From a checkpoint of a small transformer trained on Wikipedia.
Size: 9 layers, width 64, MLP 256 squared ReLU, vocabulary 2048.
Each number is 50 + 10 x the weight over its row's rms, rounded and kept within 0 to 99. Layers, rows and columns count from 0. The size before them is the row's rms in percent of the matrix's.

# q: layer 3 attention query, 64x64, rms 0.201, rows 0-24, columns 0-63
# k: layer 3 attention key, 64x64, rms 0.202, rows 0-23, columns 0-63
q0 095:55 68 52 63 41 54 52 40 47 25 30 43 42 39 58 50 49 55 58 46 54 51 40 56 50 56 60 64 46 50 33 58 61 62 68 52 49 67 33 44 49 53 54 41 52 54 41 33 38 68 48 48 74 60 62 43 45 57 42 45 55 49 56 63
k0 114:53 58 58 36 51 69 40 51 38 57 51 40 45 56 52 47 59 50 37 57 57 40 39 59 57 41 56 23 48 51 46 42 51 35 43 46 62 55 57 71 60 55 39 73 50 61 64 44 55 32 39 41 30 50 52 36 45 50 44 60 42 53 50 53
q1 102:37 65 54 53 58 50 63 46 61 50 49 58 55 35 56 52 43 60 42 58 43 53 62 44 63 50 50 60 51 40 55 73 45 55 59 43 60 45 47 34 59 42 55 30 46 55 59 61 51 42 78 62 29 46 53 60 69 47 56 58 65 41 51 48
k1 093:62 54 49 54 37 48 70 55 44 31 49 46 38 46 54 60 45 50 44 39 63 54 42 44 42 11 58 49 54 54 32 41 50 52 42 64 44 59 51 50 57 49 48 67 48 50 45 37 62 69 54 70 45 51 54 48 60 59 62 38 54 51 38 51
q2 129:54 39 44 37 42 56 46 50 34 68 59 47 46 70 43 46 44 63 40 40 50 52 49 60 51 54 38 25 37 65 52 41 65 30 37 43 49 57 43 64 51 63 48 61 61 47 71 44 37 46 42 42 45 54 54 43 42 61 29 50 48 49 49 49
k2 088:63 39 42 45 63 67 38 43 47 68 42 73 59 46 42 46 57 43 39 51 32 59 65 54 41 71 44 52 44 46 68 63 27 42 51 46 47 59 46 45 49 57 49 36 42 44 53 60 46 46 56 38 57 48 60 40 54 37 46 54 59 65 42 55
q3 094:34 52 53 39 42 51 59 58 60 55 41 56 46 46 33 53 61 40 53 45 33 41 65 36 40 46 39 37 61 47 65 57 39 42 44 61 55 57 56 34 46 34 56 55 26 60 44 59 49 45 44 66 43 56 40 52 67 42 43 46 43 38 33 40
k3 081:26 38 51 49 43 62 39 52 39 44 47 54 53 49 65 51 42 49 50 41 52 59 41 59 55 33 43 53 45 43 58 45 72 30 60 34 36 54 46 39 50 55 45 34 57 50 51 30 46 69 56 53 55 44 34 56 44 69 52 45 63 55 54 68
q4 084:60 44 43 53 65 35 49 54 58 38 54 31 68 50 36 62 48 43 55 65 58 59 37 53 52 72 63 68 47 41 38 48 54 67 55 57 55 54 54 57 46 62 58 32 54 54 34 51 45 62 63 50 58 60 60 54 59 47 59 38 53 43 71 51
k4 089:60 62 57 53 30 37 49 43 45 52 62 38 56 50 57 41 63 69 41 45 57 56 51 43 36 37 52 43 50 35 35 33 50 41 41 56 78 53 61 64 53 49 42 59 59 53 52 56 67 36 44 49 38 36 42 53 56 51 34 58 46 40 44 47
q5 090:50 69 46 52 48 64 38 54 40 36 48 51 50 31 61 69 54 47 60 53 49 35 46 51 51 58 45 61 58 38 60 56 33 71 59 46 43 52 49 47 41 48 56 51 62 23 38 47 64 52 52 47 61 69 57 57 44 28 61 39 44 49 55 51
k5 096:26 64 60 55 59 60 46 40 59 38 49 30 24 56 45 51 41 54 56 45 45 42 47 43 68 47 58 41 53 54 42 54 47 58 55 61 54 31 58 44 42 47 49 57 56 61 41 56 65 24 42 47 51 59 43 38 47 50 53 46 50 43 43 28
q6 094:48 45 51 46 69 54 50 46 57 76 45 69 60 39 59 43 44 59 51 41 42 55 65 45 50 56 39 30 47 47 71 44 47 41 56 39 45 48 55 40 51 47 50 39 44 64 69 58 53 47 55 53 39 40 34 56 69 53 46 56 54 51 39 26
k6 102:60 39 47 65 57 51 64 54 50 31 47 43 55 57 45 46 52 52 60 46 63 55 48 37 38 56 50 59 57 60 36 67 41 67 51 48 34 48 47 34 68 68 45 46 36 43 37 55 49 79 60 59 52 62 50 49 55 37 65 45 55 41 50 45
q7 105:39 39 74 45 55 55 60 57 57 46 47 46 39 37 43 60 54 36 43 52 26 42 69 46 50 44 45 41 70 44 55 56 38 51 56 74 44 42 47 43 48 37 48 42 34 61 45 61 58 53 38 64 47 50 42 50 56 37 46 52 42 49 31 37
k7 075:37 38 54 48 32 42 34 60 33 49 52 40 55 54 64 53 43 43 60 47 57 48 27 42 63 43 47 45 35 44 41 36 69 49 49 33 32 39 43 37 47 52 46 48 64 47 42 50 45 51 50 46 60 57 34 65 54 62 57 48 49 48 73 58
q8 088:47 63 50 60 34 41 58 50 48 38 67 67 51 56 57 47 48 57 61 67 54 55 64 49 56 42 51 61 57 60 45 53 47 53 53 46 52 49 44 33 58 38 59 45 52 30 59 65 62 35 65 48 66 28 51 33 36 41 61 62 52 53 47 64
k8 088:49 50 50 54 53 44 77 61 38 51 44 54 41 43 28 61 36 29 62 65 36 42 40 69 58 37 55 43 51 60 47 38 59 59 43 45 51 58 55 53 40 44 54 52 48 56 55 38 55 49 32 36 48 49 64 39 50 65 53 53 49 52 32 61
q9 100:72 59 56 59 52 54 53 46 51 23 48 40 49 36 63 61 44 64 57 55 51 41 41 49 41 61 61 52 50 51 43 46 67 61 60 55 50 54 32 50 40 67 61 43 56 56 42 46 41 73 53 47 69 61 56 52 46 55 49 47 28 43 62 52
k9 096:41 48 67 43 45 59 42 64 35 48 53 52 53 52 40 37 62 54 47 61 58 39 41 46 68 51 59 36 48 45 37 41 57 33 49 42 47 51 54 71 52 52 33 69 54 47 54 49 62 50 26 37 44 37 58 33 37 43 46 68 47 45 55 56
q10 126:58 41 54 42 45 68 44 53 29 54 52 46 32 50 62 48 48 55 42 50 41 47 48 61 59 44 37 30 47 60 41 64 65 47 50 63 39 56 30 52 47 54 46 60 57 39 67 57 34 46 37 40 59 46 45 28 35 43 40 61 41 56 51 61
k10 093:76 34 47 48 64 54 42 37 54 58 48 68 57 42 45 69 47 46 48 56 41 45 45 40 51 78 44 44 48 52 63 53 37 56 49 36 45 53 42 38 37 61 44 40 46 50 42 53 45 39 48 26 52 67 68 42 52 42 58 50 49 54 50 46
q11 097:28 61 56 34 51 53 43 55 55 73 51 60 44 54 68 43 61 70 34 59 53 55 63 56 46 48 37 46 51 53 67 41 52 38 43 45 50 41 71 42 51 44 46 56 37 49 57 53 59 43 63 56 32 41 36 47 56 67 50 58 60 55 48 59
k11 127:45 45 41 51 64 41 72 53 57 38 37 54 49 38 53 58 53 52 56 42 49 49 48 44 38 54 38 61 50 59 54 53 50 54 63 53 40 69 47 42 37 40 56 32 43 64 40 47 39 72 59 76 50 62 59 52 58 47 58 29 49 43 66 53
q12 084:74 62 47 53 60 38 56 43 59 48 39 55 51 39 59 62 53 43 53 60 29 36 49 32 42 49 50 55 52 44 58 61 43 52 45 49 59 54 24 63 47 47 55 62 50 50 48 54 55 56 47 46 54 53 68 47 45 30 66 44 28 32 58 56
k12 097:40 48 56 56 44 54 35 61 52 52 52 61 50 60 29 33 46 56 34 46 42 53 49 47 61 41 76 58 73 38 47 51 66 43 44 61 50 53 56 42 41 56 47 48 48 47 46 53 60 27 54 62 56 50 40 63 36 45 56 60 50 53 34 32
q13 085:67 52 54 51 61 53 56 40 51 41 44 54 41 41 63 56 49 59 40 46 37 41 52 23 54 62 58 42 48 61 42 68 65 45 47 64 48 49 19 57 42 61 59 42 45 62 64 46 36 55 44 45 53 60 63 60 43 52 46 61 35 38 51 50
k13 114:68 33 61 42 49 63 33 66 32 51 57 58 67 47 41 44 56 47 36 57 48 53 39 34 59 50 53 46 61 54 40 41 53 35 48 57 32 60 45 66 41 61 31 54 51 40 43 50 47 65 58 51 53 45 53 43 35 50 64 61 54 64 45 57
q14 146:41 60 59 41 38 40 57 62 53 24 39 36 45 38 45 56 51 30 61 54 57 32 56 46 54 42 50 51 65 34 42 54 53 70 61 55 41 43 46 39 44 47 58 53 48 55 39 47 64 57 35 63 55 69 42 45 48 42 48 37 33 53 43 55
k14 089:29 39 53 40 33 53 32 46 50 52 51 35 41 64 62 54 43 45 51 55 60 38 41 54 62 51 45 34 38 49 66 43 59 40 53 35 53 55 45 55 46 35 40 52 57 60 47 53 49 46 39 43 47 45 45 58 31 70 53 55 64 54 71 68
q15 097:72 63 49 61 62 44 51 40 52 22 35 44 50 33 57 63 49 47 64 55 55 40 39 38 44 57 58 65 52 47 43 52 56 72 60 52 57 56 34 53 36 56 55 46 59 48 40 50 53 67 54 46 70 59 58 47 51 50 55 46 37 46 56 63
k15 092:37 45 67 47 41 64 45 53 45 42 64 41 41 62 44 36 48 60 42 61 59 42 47 62 68 43 68 32 64 44 47 49 59 38 46 56 53 55 59 72 55 42 45 63 53 53 54 46 54 38 31 43 37 33 53 51 33 49 47 69 48 49 53 53
q16 097:30 35 55 64 42 61 51 50 48 52 45 62 43 51 50 48 47 35 65 61 54 57 40 56 65 40 75 53 57 42 38 72 59 44 46 47 48 60 55 43 54 54 48 45 38 62 46 66 23 47 45 45 48 32 58 48 48 53 50 47 57 51 65 59
k16 116:69 65 47 46 51 42 61 50 43 60 59 53 54 45 53 61 43 64 42 58 56 48 44 46 45 39 29 44 39 75 50 35 62 45 48 39 53 40 54 55 53 48 61 78 54 29 60 40 56 51 51 39 50 62 53 56 64 62 42 64 40 54 50 53
q17 083:51 61 60 53 56 43 41 51 60 51 55 59 72 51 44 45 44 59 25 50 49 70 61 53 40 48 56 51 48 54 50 47 39 59 61 58 60 48 72 66 69 46 49 36 55 29 50 39 54 53 58 54 50 44 51 68 49 55 53 67 68 44 50 31
k17 130:30 50 45 45 37 64 61 58 32 57 51 33 40 50 41 35 54 38 63 45 48 50 49 71 60 36 54 48 35 46 36 42 49 44 32 57 61 34 41 46 49 45 49 58 57 54 60 56 36 54 38 48 48 46 49 38 52 46 31 54 40 58 35 35
q18 095:58 55 64 51 58 56 47 47 45 24 41 32 46 36 64 46 57 58 45 64 56 47 42 60 57 59 59 53 55 51 36 52 71 65 65 68 42 42 40 56 34 62 46 39 57 52 42 43 50 68 54 55 62 60 52 37 44 49 56 52 35 51 60 63
k18 098:44 45 61 34 44 44 49 51 55 43 39 46 58 48 59 57 57 65 44 49 56 27 42 38 65 52 47 25 42 54 38 38 47 49 43 36 62 67 54 64 34 43 36 56 57 63 41 50 51 47 23 49 47 61 51 52 39 46 56 46 43 41 67 51
q19 080:57 35 51 55 39 59 42 58 52 63 50 59 55 63 45 35 57 38 53 67 38 60 69 59 46 36 57 27 51 59 42 53 45 45 44 75 43 48 63 61 49 53 66 55 45 48 52 68 46 40 44 52 41 34 48 53 49 40 56 65 40 53 49 35
k19 114:44 47 44 49 47 41 63 52 29 57 60 50 50 47 45 44 38 42 57 50 42 52 49 66 66 46 39 57 35 53 41 52 60 35 36 27 57 45 35 28 47 57 37 56 63 30 59 46 41 56 48 31 62 49 45 47 52 48 31 57 47 54 38 44
q20 091:42 69 40 53 48 54 51 45 55 42 29 43 47 50 69 39 52 59 63 57 55 48 50 68 28 68 53 69 42 49 54 42 35 43 60 40 51 63 51 48 59 57 57 48 52 53 36 35 59 58 63 45 60 56 54 46 56 69 50 52 60 64 65 58
k20 103:60 64 54 56 61 44 66 46 62 32 42 46 40 50 56 49 67 51 43 48 47 44 51 33 50 55 47 49 72 44 36 56 45 62 56 58 49 49 60 55 48 64 35 53 43 76 53 48 45 40 44 59 38 51 54 53 54 37 53 44 26 28 64 51
q21 081:46 51 41 64 54 56 56 44 42 47 46 55 57 55 47 42 42 52 57 48 64 68 36 67 57 50 70 63 39 60 35 43 45 44 52 28 53 63 47 64 62 62 61 45 67 50 43 30 50 41 53 43 45 50 63 62 48 55 55 49 72 63 60 43
k21 087:64 75 47 50 56 51 54 45 49 69 60 44 42 45 41 48 55 44 41 48 49 52 62 58 52 40 56 47 55 50 44 57 32 60 38 57 55 37 53 56 66 59 54 82 45 42 68 56 48 39 44 40 52 56 50 48 63 43 34 58 38 49 31 39
q22 098:44 44 58 51 49 67 46 60 35 39 27 50 41 38 61 44 62 40 51 62 40 46 45 65 55 46 61 41 60 65 42 68 60 43 51 66 45 58 34 60 31 65 51 56 56 50 34 59 33 56 44 47 43 48 64 48 43 41 58 55 45 56 62 58
k22 093:43 58 51 41 58 45 44 42 48 61 64 58 49 45 57 56 36 63 38 41 47 43 46 46 62 38 35 48 52 70 47 32 52 54 42 31 44 48 52 44 29 42 39 64 55 44 55 51 37 36 42 35 68 72 51 50 55 56 45 49 31 51 66 53
q23 084:52 50 35 69 38 68 57 53 50 58 52 68 58 40 45 57 38 51 62 42 53 48 47 50 50 50 45 55 44 30 63 53 30 58 60 39 48 59 54 40 72 46 63 38 54 46 51 52 61 45 54 46 52 57 48 64 59 45 60 54 39 59 35 22
k23 104:53 74 56 59 50 60 54 48 39 45 62 33 43 53 51 48 48 36 62 56 49 55 48 39 57 56 65 52 46 52 44 71 44 51 56 54 56 20 45 45 70 66 46 61 51 42 57 42 67 56 46 36 60 49 47 37 49 45 47 53 54 42 31 36
q24 098:44 42 49 59 55 54 56 46 39 44 30 50 40 40 38 53 37 36 70 41 46 44 44 60 59 33 51 27 51 40 42 54 59 58 58 39 50 58 36 45 52 46 44 43 57 70 62 54 42 47 22 51 42 50 47 45 60 41 39 39 43 66 40 49